config.yaml
num_hidden_layers: 8
num_attention_heads: 5
intermediate_size: 1280
norm_place: "pre"
positions: "learned"
tie_word_embeddings: true
parallel_block: false
init_std_down: 0.0398
optimizer: "soap_variant"
max_grad_norm: 1.0
warmup_steps: 200
batch_tokens: 65536
train_tokens: 306100000
max_steps: 4671
Each number is 128 + 32 x the weight over its row's rms, rounded and kept within 0 to 255. Layers, rows and columns count from 0. Numbers have three digits each. The size before them is the row's rms in percent of the matrix's.

# layer 4 MLP up, 1280x320, rms 0.0397, rows 871-977, columns 128-191
109:108169154123150124161111141153130182120056136046076106131113185165159128181086175133144154129144150148151128159097078172144038123122085075091053122186133101097087138086102131140141144098153126
086:094120060073131133096060087135134167068114121172129127108167119131070115150140123141099117126139172132121142119129120127164155073127133135124138113160134173129177134093117151120189196180234121
108:154126069150083159069121126137127080079142104129136116139116134120080104079114094137130091118131094086100095153141121095106172189114062150163200111155116152163129128111122143137079116109151119
100:092149138144138211061166133169179091089108145108121158094087112079090124103164093160137173123093137116109134145091107161151112108118158137096139149136192146138093125111091152109096161129121147
095:118120135145121127122154163142160166195163136096064089093159111162103170073154121150138146093157150140124072168127100166166106090146164063092092157101164156106146094105165116110121162119133185
115:094171179149108159124155135096074133145119100155107179127089126109133170169168086079163118131106126112103156193133148151117139112127089142141129125174105083154099091153064161158160156101134120
096:106151136062130129142161149109153136105153086153172206136070128140085086122120172149102115115160212146148132105183100084110109083070138131137071124122116142174175173081186182140147151114090102
133:138133075132148186132113126159085121152082059081096134076100125120114146152144099172151121168101171157171141147086156124093083156125167081205115118176134128119113119179145148099091123059220112
099:111141154175111150102124133107167107092122113071121148174152132126070104154137131115184123097140133114043093164094107176146155062125174142113118129162154145068105201136168149156155170127122213
107:172123174117159107104126119161148120136171132093144170142079105138141105159093105056072098078101132190128111183128131113081137151157142120109116132147171076213114117153149148149177175105159141
103:098096090071159102122123091199126155107067092082149086104131112154110160095161134120179179112152154142107134101105101086150128100132171168091160149189124143117125176111094105096164135152096105
101:150104153147141142148152157152182138157138176172121088154118124094101092140114134120153145077152215117117133199085084164139129095123177125166168122108163070118130095161110176182133119176129103
092:106136178087149158161082115125170149113132074144141055119156164112121095159142142165075142143145159134101127101127105138127074102126068097151072128146077128088108111150111131073064139122133158
102:099147156139109103148096098114111088118129166147166140128099108116194190092148123094143080124132159118104151155118114118176124088120172088128207140129162126149133132139097125176145106126143140
110:109118159144095114110103167138171115106099090095116130132109161135171150141128149100113184078169155140129127164104155104105130097104169100105172176120151174109146120121137160119113136144133124
085:077163124064060118093166175144108157163167078167153165146104174203190181117112120110150138166107136170138067096120132112162165130130142134134153102146066162131126147079145164045143125162074120
086:206134102123114126125082074156191126153171150110099157152103159127119103137162078142127137092110175086127120145142036134110101120193147142108129113099163151128201085164153176178151172135110044
113:146089108124113114087099095143166137084107126080089119123171145115102136124113138120081166121215130082097139136111124127145153121140121140163091096066162168170076113194094129087107077116157118
096:165157150126176147148090119140147146167145155140124087150160120138077173108052123144120100130145161141129092117148186116122122145127154161157161153095109121116083140178197145165060097073155196
125:180115156138052175149138107119099105101142131134096127121117130120159120135084154180130140079116139130131116121110150084099102156071099075121114115100142149055120109157097158157146182154131160
121:119094147152144097176232104147132172133092134093128118073103177138110166114136107087069156120142180090165149158218124077097160092138135117102055155115126132129140132133127135146142176165159094
090:163080093099124092121141099190174132188150153163083068133159095161155072179111139114136091109104105163139137103080127065148115089145129043131126148144156142118132115164108138140091088142180117
104:076149190137142149112119146177161100125129132113113086157195122161091156110126129064158148137066145112097084061109177116112094142145169135087133108174107131109111129119117124086189122107150132
094:075162071145132113109169133072127155168101154127080109132105083127111114115142080047119094091136115113172150095130130127146177092194114120118094138144133144165192115192090145196149206081100153
102:052150141086072115125082164130146186160083156123118160178177072129202068082116135135130124149177141100122137152119078113099104098159131100108170155120183128066118158192107162177150136168118145
086:145143178095146072111123125116115142137097125114111051101117092146186132138092166125143101128080118116141077090121084114158136130137150174132139142117096126157189154056129141171106165218162107
102:117155159161128108125145095212116120186146118149134164166113127170095170145121167082140137170088121119119208166057069128113179190134067131114134093094171114134143140121136116118128181091099166
105:188139119118130141101145155149029106150132112136104120149153145114076090116155161157156199138151134123110126142118073101175153115144164148123072124108177189154041149090164094121148109118072136
092:118107094119134127137145132163145106177144155105136124166113135156142195166103058125162187142133085106082138108120161175188133135118128086128165058119152098175119111116113116147152134100092137
102:082099138165130135108112188077183115172129091172062171093110140151138165073148138108124169185076144122120124117144106195127131068156146143040125133168087106086064148143107162126118135079129103
106:124167087164133061068140169105100121123089093138096122107165155074164155145142182108113143180126103126192130171103121099159180165076113172149145120190125124091092130103152132148084099134103108
105:140110093119058129089127115143067108060120159097112139108077105143092099165126117088168145130131107131123146164112066060163162077183148123116101058146115149147125176148120106194107087127147150
088:108114144139173111146120137158112131117100074111151158167175133166166141126100174098118120146138142085190094089092128195141173108096102165101118079117114110160146140152160174161176150053138060
125:126119113075123084128222107111095138122151126167120103201155124124148169127094174105161118119162137091088143153093152123119115117170099095107118102089144111108143223078170133168089080113109107
099:184124134111125129152179137152153121093147149150083171106124122077090203113123225111201102119127111087142105146116076131144102083097137168127147184101128163143104106120109137103117081107116092
086:106156168131168121087088122136085156158120111098116098148154103154102184168114174134134169127132138125112123136066150136132156141153153128190195121114112196001145089176134148154085177146095120
129:124171102074106144105122173156079182148068131125161085156121095085140129140081139112053153087155086114179144113148148083134145190167178173213127151113098127112126058139174141157118110131164146
117:131112166210128103121119168127169137111149142045135148099096089102130208151148105145094099172168112151170100141086117120167103065070142099157158138147144122089112157137121171166109115175167132
089:168106090125088115162189074128173117150180104121125113040096138130198181171157139146116191122082166093081139129126098141135128154101128119166122131165117119160090119085155145103107093125169171
115:077085133186109108098152118094181049098101163098134135218183093131093132069063118092138137133156154093168169156102146088076070149105069122139119161171174135147074092138132164100113164145101161
108:097159129111110173099130134131152174128148167136119071149133138112116221135145148139143138179187078133110144154133133060148147127114162098080147106145100099174153119111103124105127095124118054
083:056124089173117128121120119120151100063159172128144110159105086111111165120056091080186146131116098127102163107112114125142133146170145077050130138150135156087153132063121159079190126085156113
099:137067163113085157178114129122137077139152092148161110153131195065099148130166115146162157093128091171165157156098119152161151060152159168091144164108144128140071157172150112147129177154169193
102:106176110130142157090088139123090107168129141086104112093138123137205155179127094176162132170098086058129150152190098091114110098124164101149143111173203112118127156191138138089101118123164186
102:170149147171152138176111184153104139093141114109099165131178171069138118150076143096074140147108153150108102113113122139127085070155123177103121146128141198143113120128090138113170206156131102
102:164158126127056090154128097096126085136123084091147128166096152079099123105113100111129149076069112160173163131147135140152183127127169167133058084088139162136102124076113138098185128096148110
096:166107103142130108121177135151213066127120112124078070135132072139158150110158176125161164107164078153143099133118185120168093135119163093162137121106117146120139123107076137136119129094064117
102:144157125123143109131081150117150142081151116134104133076099147128155180105091133116100167113132128103084094186099155109114093088142158112141123124114103149126146145168172086127112159145104152
112:140111066128167173139089083075088082135160100144179110095092158134072152105135112097170124159148193125110108084147142078129171105122117149134087106154056126120067160110154140133123081120172071
109:133142111118164140085057200158118137122088123134091104165161150164112172122106155119117155179129124156190104104123164146068164180104128127117094162140109101176133121132166174151059130112202180
098:103132222141150136169093168203124115081106140098116134160115122146113149096141102135129124176111050161109117120138090166162163098133107149126164140108198105135110106192158096092176093086124169
107:123105116131153153153138127136125091100127099131105152125161133171139110127127164098156126121105170125115130114081173124110125130117133125122175118139111178149129128136095103163119114085119151
097:118149153140156139135124105148114123115063088120088154116096080119145088146130125167107107137142157096142124163093077086107154146157155106142203156164130107181134158050134141126146122110143091
102:057164125120098126125128137082130094139103111061074108109140125129198129144166150149163128096097152125062096150154162074036134147135096153086113145128101133090097146124122131140108119113149173
124:145091073156135089165149125144130123120119079178173142156112126115121161140122133073108142109164168124212089116112135109122115179149127181123172122130144165100130184145114163114175122095115174
088:138077148103118158141133119134100167140124159083175167133138147121114194141178091123138144078128089095164086124159119037117076079086136120155111126134154141052125148138118154145161125127107076
114:090136127193169143094138081176102119195123118113108149177139110145136067137151131085109140104122158205085120108087052152113193145130127121066105110151107083119168112199198163144142177137107095
110:114171096133093164119116140140135167088126097147113119135174118131094089122156076161089176130109185104066119063144113123110155154145148103119097124143151134142164107169069140129079173087160141
113:108168129159192173115067151081135136109124104121174132143129099070168055156110065122169124157165151101117163158066131122129111071161089155178132114095066179134100117133143119147079154109069080
087:094088141131198058159121139147119138119137124126101136159135132131143130068163151105119134119176153055146113128128073172119141191145088112105082137132126188168114085110083112122118184175222182
112:154123145111064128137137134103102142175122109130081224089128122037085147118201116153127152099168103135121114143119126172079165090153155176092130126152090075135108105136092135125148102099097123
092:086144198165169077105179095116101088127110198126096137096114138136075195159130137139091100142140122093150121167143156125103156105118148158132201184126151134080142154120151114133137165064156129
098:102196105133141095159050106125087174128152135144138089121156134094163142130136126216185178109108149063106162132134153187080112124162170148165099096157124148126098191097122153131099205109138149
100:149121076053105122087104136127136115119105163097127119141123162171142151116148092115132161128177199088113144149119113085070217130149167148092157163117117102156087094082174146110169166097126056
097:100099145142097090089128106079159117148148110152088066172150170067169081130114142134128102097139117136172150167112117155138144135149130112110128102095154118174137083197192123128125129101149069
116:164073129112215128142153139182153221090133134155132182114110123100110134170176048060082173208092123152105120150105130186122106159088128097166167116192162145117094120105082156151107174109097099
090:170113079202128078147097187114123134117114135079129197141087113088109101139129145109139102140074079187101140090165070143088093124112155099134087102134174088154118114134141107190171101092127162
108:135158117144117089141163103116093154149138097081079138094085111072158121170155125107146143160119113105104154090105135140096117152145139133117124092115138097130151117063151176111112130193165160
102:068179191141147149160147122113151077129090092113136136111124156180107151120106115070155135163154153137123137088177158079154099147142120141135153190150165101096083074084074151115075114179170118
120:159112091180158146115140129122101123090125097166096126185143134030088115066151107155094107111122022157203134122119115070087167118182158087153106155126113164117171112149088119138107160152109116
089:047174121176094092113131117102121130117186186197176150136117107088113117106125146116110139060130106153137157153133164148129128158111167152132053176184101109158182124094138121134129133094117154
103:117121164113167167098115149182136157158143127134113199133073111130139217131156147131170106111098143128102143143090125164115115113111177123197104072067165126116109146159140064118146097112108138
103:129151174142112103120106060154123162116146090195126157138154123087153133144098159154091092044128089132108203060130138088168072099124186148129133043075116143181138100135135141157179132111166130
104:117203108100099088169091105112166147025067114118097125115129129151125086131130170109187170147141091129105119121159062107129100127074085165156109163076142149131184159049157119149130133138139119
103:155072131151130111204166150176072113160150110095123121117121128151124156144067092087104113149110137172094128130138113081116123126099136109103167136138188104130105113159113124114112134106104172
096:105116175115153095127165121182095108137183157126128129153120138145124140179148141145172085170133113156155117151142129111108098146067126132091101162109106129128137083095105208122148171133198074
084:082142188166157176159130136122172099094156170124104134138089118142130147092069124127182066129131132124135118134150145196217154174143098142107097086146130106135092048089100160139131149135140148
087:132132146091131085130072118109122161201109085151113143140151125116131112122117107145120138116151144112114122130109145090122158090086125125155075119114149122124172177098134148186146083138191122
122:121087123153128126154096123093092036197188124173111100079102120165160116111119128083136143107154162154147132123101155080122116147124133162182186122129107147134170120133120121162137113091207198
098:133128119097101120069133106062113073143134152158125110110135082154078151174173154122123150142098147153151159070146084119099122128116126085109161126116145100117134118083132092181138087148138115
097:163180102135179073127132112078191127120116140177054121171138117162121144085089052098089169161186202110133155062127194114156129093109140098170207144148158106143134141090093132101120114140142097
105:156163114122123102166105141171103154152145126068150138134160164152101142091141138045086145151136126104119203151130060155151140169174116212140119147091169152140049140131154121047106146201176179
107:134141094167144114100117159142093151160116145118140164112109108109113123133091114121158148162125133113155140127120095082112088126191146084103095147152112073142146166105137111094093144133111104
098:104146044174121118161094178121154180143122110121147085111139131119085095092120173127073136149116127132070104170136121138154068102100121144104178159110087140105157153143121150165108072069145146
116:114159192122124113134134193108114141160075130109121111054133164081071093129090152138125087155135137101131125155095096112141128180112151116172090157139146084148089113187072153091056127118092134
095:093180099122062093142154171140142153188135157186145080086141125092102137127106063149090174128125127110122138084155119101081102172131166162119091137115136152115214128126095127108156055105138103
096:122135158172098133115126190154148107133089163139140169061120102114108155109175094115133182097095135137088097170127160136112158181109132182105117191116144123167084153151127110141145150082092104
123:112169175199166137107117158121140197148099165158168109098158154053145153129105161105043094096120187146122168132123111145095131128129144117088096106139094152088112134099103103104158131148165111
100:141130167106127057192133203142154129118067132115120146104084151127122125083109195116116220151130121155131124117130129091184044109096150096133095155140179092125129197093160120142137110145127133
090:137101187146135124094177131141074151129089130128103113092144118125070086169139135120108128185065105103115130157115202100124128099160142176121149109116121141078139098160085152198174127160121116
091:073107080104138114114096154118174136100118112123154143149154157190081106107072219102096166115131152143101097093087142127117169104168138120140144151139133132087113112096089120201107235140099192
097:112137137143160135095136119128109134111111138108101161115114143125164173118140073091125162095131140113107160145123141176093141108087170153091134125124086086079082121126076142125114162133157101
103:080140083118118116092138126087196109134151102122160090200141113141146157109182147190096141160148115151120136167053116093137137113165117106057077079154129183112201158158132088126122125168078185
097:106098151163092135127125156159128112201161127099106125170188122134142153148207176087134158174168099106133133132076174083124133122128098184118136105074183127171104104133105204147135129107070136
092:141097121163169123129109100140083116216101147127111093093131096127132119115158172137147096134143116129109106084133167107107099120173068130098177124171090111106138090177080189122124094078143109
106:125141178138136100121148109079165163124178168175160146097149142130161096155068090040171156139186151091127130150113180102121118166111093128132124126121145090107168122147101132187128107136132090
097:156124079146157091151120150138149138140156096136153106128074100122096161100082189106090090171187103128131145101102130096143127094194123095094095120117121139210096126043081146138149181098143132
094:104138130130135103100126108165118168175121121135111150161116094069106143138142118088155103095090070091143129159112101133109129119163131164139098069206128109123101084160100106129121137135124230
102:150202130146088143161130169114111102114087159127131115087091075127141147155086123105155104093096117150132102115132114118092135159078150140128030092142158152100130151082144142129165192078170149
097:050156111172097131059127158114118069103151143119109176110169108145114192081118153151163166137147117070139142167118119069126135097131109135128145085141137167134111146157090109138113143084122110
103:117156079133142136040114141144137138135114101093069149069167181058106120133165162140135110078172145094167104131144061096148137120173144124047110142133128140161099104073133100077182092105068176
093:093173191107189164117116045122062153173128108150136151170098152130131054130130107135184096151160129175086093135134076122160104149117121125127146136110152144113139138101151138115178054115108196
101:113119151140144077132075108150142129124089119130136115134184094085138115171153117125178135157143136136153104113125126105081141134132115124128130104125149177126136143112137163125114170100113085
106:095190132153121121122083171200153060113113079131168120176159128140184171143130139118096152111158149187132174109110133150157116108093096127091059095131119146082129127167025176128086120149105157
091:147139081145113151096101075072119158136155137105083127199168110112119112193140082186138098127145096118103139083123128136134128135091127149093092205134154115129146100143080110111141077127097104
098:077163134149170154102115114125085138110106074165149108200152120122133120123044126121127179174182131144055106130148149114081077118125050109112175083083139083134097136168101141102117076174113158
090:107116121121202125149177074073098174121118082115108127127126126160112115083155086139176103105124173154059119158037158073115109169092118122083159171159096139099087068171125152137152096173119099
# layer 4 MLP down (transposed), 1280x320, rms 0.0398, rows 871-977, columns 128-191
109:164160127170111142216095149137202103047089093135161105136148141229134121123136123110138161082157109089177123165153130122117096118115106135115113162087114075162063143094116174133141077148187132
081:103183195144134099133159139125125070132078108132126136162176177160118153116103162103127166129115139098121134121106062119118106094127141097075146171064113157115063146142101089148102111112139122
105:133080110174091142091134130157150123160188144118155149098155124077162163157110109123121144065146131132081075184144125144139147162046074104129177106168080131147105135133114179104132113109097095
106:143126112073200085124124140095112162136175122172181196119045144115158069159114099164131075104139129111148145125211120120111153129097149120138122174128098086089115130083144147091082094172111109
100:153120057142161134125161118117084162129150151101122175146114112111106146166128126138102151134091156138090088076062115154145129123116128173108159119138173118115118146170126182084111167153133154
108:131183173179106186119131110151088164110161097124125097128131118109059095147086114102157136158137159112090075152143128103120208128169190198125111095097107087117106099160157087102145175133073109
094:139104147133093038112170115168139122126104147171140141147098140148158137101124187104156140068164135122134113101128151116112159150125168135111100080140163146113133162122145067130114134110064112
124:139163058191119163148115119076128149174116116072096120146081141204093099129139133093161166137129165143169148122063146088098069131131130113167115146167142161142179151122158135125130089072180158
097:141111159159156087136189116096097085208116177164122182140109121175170145088136122165172119132146108115100190103108086139101127185108116143121152098137144105136158152118144071104120147131131125
107:114145135093121103115155137153125164143082167126121115148123150077119098123130153157154143105175152107138161094105110139163099098137133130180179112156147108158146165160148038155100154119077107
101:109175088154124141138134165090084075139184150158139093126170208140147147131120090117091137072130095116128105118112057131083097119129119118196138151134143122153110110205151143141117124147165131
101:079144160075097154179153125142209094190124139133100128132107141102119123069143198120147106130112112132128137152144136136116163135161148095112125090118142174116141123132073127126162141165111137
092:129134170125102124068107183124110120092135175147076133189110067103126111121138111129159107098112114122186157152092090141113142136120174155138187129066143167150154228093181106150143137181139058
101:187150128172127175142160131156150122105108119123046168138096157129147163129133113165115138126101073096113150160113100155082037128197120122159159122138059147143121100086165140127087127175100119
106:125097177147108103117119112099122146134125105182105157203136142130155148193121087121078120134063145162122148126112086161108150148146120096155144155109145118115109103112148138090097080102144118
088:135066165095115194163159051156127126128110077123151118127101147093199054143099188137174066145152076071124103123166066110109145113185144104163104127153130168142070098104145108129103095123099133
101:126150122136094164127062125164131087164169109090102148151134128126135190113170199117146097092114108120117155052146094149190126132096155140123109202146149145141167135138086053131080129136122172
101:082125132108139121127110121129065179101134094165095163059112161112079135158214107137160075104139138110070081091120150117159097168153150178150109163125117081123150130170108132107110146133178186
098:121105144064156081072133170169120151087145163127139175129186121135147114122140120100102168153161111132099111180097082143085090142123162107120125124050172079204113136120093103076185175115132156
120:083178088110233112086130077112157086142149099159172187120166078078105111151146116099138127144135133154136144160132088095126119073153114093156093153147103135184144126116140125196086096095161091
104:066068146182078127127134151106170144136112120155119110163116112175139151133146191116130139094108080159165103089143135141086174095134054120125154123128072105125132126170159148130168082108105114
093:151147141141156120055171097089142140088139112068104131158133160110098090110126156094149101157105100193198154100133142150111161126141196162146131116139098176160125134131168099166119118115111123
103:136098082112116071159194112137162163163132118127128082175127129104142116136136131194185090120117158129136132125202139124207134158109125118205121111121112115176135102079177146150187146123123189
103:174102159114159038111141152074163179108124122131112192148065126083092095177173124123132065115115139096096129149123163093191099100134155116114142121145120140115118120141133129079091215099110140
101:141141153099095097101103172142131212161169197154168138125136131096123132138106147163167122136149208104135141161097054176100107110113128153132186172107118155104163153113097211135092141161070146
082:160116091095136092109157145144098092149097151155132140183107143097110069089103089112116131086124120090071143108092169129145138107088118146135147124085113122130106116092147106164131100104120167
100:116117068143104175099133137090175162107140089115145156059111156108096150113176090145125152151122177135122060130132111139180072116121119123152106086211095116089090141136141190118118193122114095
096:100111143147136155158146117140171118143143166179129117153150151159141218127173140085161175146074116118139118138154132193138143134200100135104107114109081183117131158077139133157162078115177078
092:149106186119117139104150069144129124096146126082100179101109176073096107144140160164122118143116071165121109138113129115079109102106096163107100130146071147100122159114158087161112135141218158
111:102145086152171154182146102081058154106101185053088163121114125092185145135146111083082110146116173108159122100160118135108171116120135109150142133218114163124162111133124090095143123173098091
121:099105081106127103112155117080146129060178109166195160150143149155115072161093105107064130133036086136164071141109095243138113118107117153165091167110137089141121103130115125097102148127068133
098:119137114128100129133113142086178154108146160072089129130118137134142132109074146099172149182137140122097091136135127149156166142091145149138095129111153115168115134134154121056107200136065117
090:143160092131103124158138095157083180092114139175051089155094148072142119204125125160142060129118109100143110107128088099113096137086191133171133122135085154105137154121096104121094134201124124
115:117095185154113150139023178110159074110113120082116163095104080122150068112182117130116134143114133108109145100137110127147166091129134138170158182140132125164062093128118128094150144161120141
098:164132079121174121155127125133126107171125102119110198053145094121094102148150187180204124142126144078120139110142183094145120145147147144082093104124096140125147185108137120116093205080129187
086:132114178156115161120154147133124081125151162056083183131080198140085151114149190155134121192131115068158179103157096135166131137135058136150142160151152127133113061135188023093144112147117147
118:101149115137109147093174154083114086124134073106166115182114077165137106087072122083084111134171182129165146119059109098152178154093096134134144154149104155116060089092171128186079129169164138
120:145138153134132116052092136118099088139150157089127130093124109123118159149119123081147119133124129153104126128151182140118158129094092094118089090129114127149090120102112153186135131091131133
098:141145094132153186089135161134107106050158135169143157141078136097135106118129073150108129180142155225113149097126083157141100191136117129167140202072071156126147135197112129067112113152084080
116:173108142102114158128171106066127143094108131071133155178108099134166049104149139151072128080125101144106127105059169165118144067120141135145100116123187119154180073102056129098165172201096166
114:204145089104154131094137096154146111176163120177120148112065106158149119163169137099134126147138182115122136160129183069097144145157134098119147142160124156118112175142168104151120181074098076
084:087079159113094126178129138147120138109157173136111123114084211133168099192091152161110053137154130143112140144122126114047081128116161152222164112157165133057125096114118107139079148070120142
094:137189114111144122115143128132114161099090167071158093100056100179139143117136075115097083165156163230147171120204131118096099172108102132122137161109109167081149083081177097116157112129130085
109:164151172154136117072118147120081109138147122126088124166098149135181156097136079169122060156099193130188168127113089116119195122132129100161099141064161122122117148149158101102093171125134167
108:099128126128062095110227090063136143148079113152112105148180113202154189146144125149130111109168090155123177115143125122132118189090182098149111118152138108165132194112164113118137091115116165
102:126186159151129103102106127097117130153193114117117165008143135104108182101110119127119138124082177122126082101149101076166137122104148075113108117120123170183160154061103122111116153091159131
108:157163113132129057138157084115132156192178095152161156103170096173130078088099171160130172056103183136117097110175166148104148189077090104121181068109151104074156134119148169098089120113108159
102:101152103096148120088204159102114155172122193119186152117128173107148138157149157069116114127081124110165069158142086183133124182070154069136084124140119110160111152141167143121112106137193121
106:165116092195197089149102163121092107152121091181164075078170159122093052096104090158170155109195157126115046181114124094167113122187157153142176129119167106170168183146126158100166142126124110
106:135069121156107133178130164100108101180144149101132125137147113136178153113136131163136194061166164139125139109136153129169185119116087113123059095158157122069165128174143135149152168105134136
107:089103052151169087123189117165115149142148130133136132176168155156102141193114133144134122176135177105101111122183161091105158131166123134188160170118114139078110153141139163132148120136098111
107:125167114106028098105154090129128088112103163141087124109088155128155190115130106081107117173120090177157108188151184149131109175075090121148133135086121144114106160096114066136116118134163106
114:162160106148130152167111097188129153104088141148141116114197153104138120145139112119096120188096200139128097142119083148126078164175149142128149203104126083089102140104107145156161123085122074
102:138054170158146136161118151146133128155178199196167169199160109156111096113098162082155163124111095190113121085111196188094182135131119089144155140118115127188150087139099166101121100117120151
119:104104105106165126162199125130123164104138116172161134136153144134115078124205081093129125087132207099127150145119101101122171127117137149142134108093094161113150134112054187114222207061111094
087:106167124128132137140094148157116118176134062106128163162123014132150122101131092140127129153108149164117143068121174182179161105168101121160163074140126129127110147168123047098142104162131071
095:106110067100080095115119132142192116086147166117055093116153141163170135065126122136159171120145113145182131155111114159124142113148174130092145126139123118197169109185136116178154036065082159
108:170135158072105140127126141139188121118132107115140144141107125106115054147179109113129099154154116124133114062169138118152167130108144083055112104113136172130129145175163196107082190080089110
105:070160146072133140155128110101113092117120113091099109079203118148084221139116182106135165103078079143089146152108153126099122102113077153096100115149159122090166128149170130097072115135143184
074:139133111061153109102079137108100150101077058174167136114152139151127155103163162145097082145129173130103105180140114095204096154075164171069137069115126078070124159205107149167110178154191128
114:096091193063122099101124110094144143173127093113096105153114160138106100094170184084125123145128129126123189155158143101151118118156161087065117110110121100162122113229157112166120123080081122
098:095139139100165129160169111149148116181099105123149142142145044181162148060128133067068139118127111121131101059173181128181142110171161113163124144099120106111150102122093103125113151075147130
101:068152079075137104148136137157146127120162179139124099127122148080114111184118184150170092112172099181125218163135127237121120126122133105108175129114091138153056162123125148111109159133123165
098:119183162131089063135182140187205069146148105121157159102151110094144142145174165085093103123139070125143132098102125121111126079131148091160163219186120139064073151121057150136149096188094145
100:118169117096082088081150135074152081096067137085172063109114160122097109144164153164101091076121126131126078129139126123171091105090078118120169143173200117116059144165126128218053091116108131
119:147096132096191132142153133130145108145115112194136148081122083159132098177165112117143119154164133139111149148097093152152129130068193133088132105154175132121198094085061149106088130098090155
100:166079170116182155139139132149099168107095119118095105161103162136133108162162183105166146144195088135112171120114187148086140146122174143106106069095099153147110122126100116104130137137128123
107:135130107094138128124092154096133104105078142183116156140162134133086149101170110129121151096093144178105108130102091118094098089141125094121119166185153158182111165061084062124116126154122159
103:108126125108148133153081150153075127136172102120137105111159166143126054147043129145073143146152149125132124191098135144119154134148116128137149122132147120129148141070090122141129166105091138
120:195111085137133177107151118103104128061096112106104166099126185098031035082187067164151092116120110143194124135202115097144141103172122132155132198114125120120163075150120113128090142144143112
099:180172158074164133169071141140104145102113081101086133115149092123127111136099138126101137151095176092168126110122132096120147111154110130133185111085165140031116094161109148127175103177174137
098:108133128141103078129129157071135146116162192085133103100233099114110100107148152127134121204226132086081138163112171103129083154103135200099049156146057051110160132091159139080107134128164146
101:145117109169143084171163175162151128147104139091093141139107145175074152139141112162105089143163123095079159157150103145128106160130128218133099115093166141166092185154166165100169178193107156
107:142133137159133121143073118118089132156132164103110153115121158105165101112171151162179094115077121183181132117127121152124128123032100159135165128124161095123072144140122140117128145141114123
104:104133152088123148109128161114164157111090155128155202147133142106083085134143162116152136168099153106117082096163155120138182140105134132148068131083133117081108131148119178130131134130199093
091:127132141113141122108133116166133131147159072064135164126105145139136138149113130137059136060148127161119098106116082137097125098124124180088159152110154111069110223103115148128101120114170152
086:162136125094117138092136089097032099115139091156137141101125112112088104127131120064097110091130051177080110134098128052055102137150140180132120085129169135114129158145098064107099092164154124
088:123166093063124095141126153147140075188112104148143136114171148096163105112154132141135151126144102139106149176121128159178105105106081129125108113125064090112118149184120096148126125116198178
112:141140107140166099157093125149088166115156093154180043090104207170077143141091143119147151104086166150119116124171122086132085158181095173185171144138138144117146136152129120140101038154156103
104:156094110124114084097135139150071159110109144151163133140054133084159170038192102080113087150128091141114124186187159128179140166120116152171085100092142124115109151104123165101160089146073084
107:109086175089086134181118089076151171148132128127158125122153141123110133137172182091088144131139092128143182177139160196122082110088159143114073110096122156130107121206087144138129113110094184
102:104124123140117117182073134125139134115165126076163124124107088126060129158103074211081181132125141176067105114123127122056124103160143095114177124180148134086179115160123149138099126103107134
105:095151207113111163134102110142064188101133115145122138150094104149127129162133148129163142109131184104212108109138145163085158081136119131148137138100137127128144109127094127140136079138109138
098:142094178107095127114157129183146062139134169150045087185145111111126204175119094126154113125152063111110149060106161080147141111166108075158094132124115113093124159097153135137152140113104189
110:128133135134108155150122142153132113153132151125149090141140126164091158142122130084132144101113149130058094149112107163111142093122154090127147171127149052177142102158148088079161097112154131
097:154099133132119106130159109122182150169127137188159207128095086116163115066183135136099139165107121107131150143095176151153140149155122124145172175160056099135073096075099141121128127124129128
093:154115167151102160120121132168134155146114141096135155133141149155121153072076143076163111135152048146176106080118138127102134182155148066135110109165068091039103172125112166156123091093133163
115:058141136183151173161097085134135087090176110146114151075172134099139096074103112172160077126084119136132108074076169183087223127174142132080101155131088112116123166089103126158067145178122124
101:135145125164142111105161076128105123144121148132119099141143121141154138168107114142147094064096120149170176178100141124081202118129088183097152079102104125093154063117144109069075087122177134
096:114209161159163164159154131121137122142126116114127176203128197174113087129171162106174134145123180113151126164139171161140162119130133084152131115146128080168107148143077121112205149090134071
101:095135140092120116139102144161143107186116132142087084142145151128135149161070084122134124095115029084211133122142122112136121110110168128112138107078154149142130158159170178190144051147117139
097:146073126096196132157132131141095148147111100129189124139115162113137082115142092173145084163143158116168173119139107157076096116146161119140154129195169148141127084146078103144140086138113127
092:116112125095131128146108184122140169164077076125104145079164151114119122133145105090133137048118109084162121109167106149173083162118152106155112078070148116109079141129104154153132130079118111
097:123181094105124164157093087135113134117121115125098137181160091144098097115128117146132145102192149173150089147113125163116102112143122094140046171136096160161207217142125094170165074127187125
103:090210069125138136120086132134117121090086157135096127073090128046141104173158083112122147135155124120079137173120147092131144129093118138129075131155136124172106125129092125081202166161171168
102:152132144090142118171128173173150128135105084121093140118120185115049140104130124103122165161138125165089067087128127123212190191134184070174068137184157139173077096080115181107117174158196168
105:177119160180084143134132103174143124131123094161093159166126113135125077139121103121129160157122155131153121176134172098142093123087200088129104087173112191127099165178064145119102094151070154
089:141175170146106135127199097146161170113097181101112126110116201092133151096071086125087083096107148123193102155126159154140126193186128085150141076136093117121137094161103172128104159112132126
097:122058152131183133053071076131166166089171133125116102157161171103125174101174132094143103044088150156131128075168151159140153121091140156142081156105117073140163078133144150108072135120107132
093:082101094160105145129166118102113175103124127155138096172110155082128108088109144132150165072106107121069130187111079170103153123133123135153134177179100137099143155113189157185120145127154169
110:118097178067198109091165179087129098084134168167140117101144096150108154096071140082120092113100150154122120094090136125151165144140099146155143062143112155105160104076151137116162110089163187
101:107106130139132122111117146151113087099186120122117099135114116113075169164120188158109091124161090094110110082152140130161084107121101147161144130110116125124124172145165126120209142110125123
100:140127178182121176119186091081180126157134093083083136169067151141132179124067166133078123126136103121150128135115078152107076205156120130132093118124098124095143115170120110081112184125146141
094:020086143113150124107135068144139118122116102125105027139142127121113157116069136132137182060171123143099126108131138204122129155102189127190078169152127098151111163127119153119106102074175136
075:119119114126087160109081165100106121157057089147125136162195124152143130132144082182072078181092129141118176147163112188113100116128172065099118138140101093132139124159165076168063121116117155
104:094103047078131074176119166167108136128097183162111118100137132165130157140182138146135176067135134048065117136150118129129161147100155177139119083155124149092135179103109143106166156066130130
094:086143127145176092111121112158168163121078157118129148156132100064079163121162145123108081087057135137115135135129144113106184093138173154088124110115166135142140114100064096122179121156147112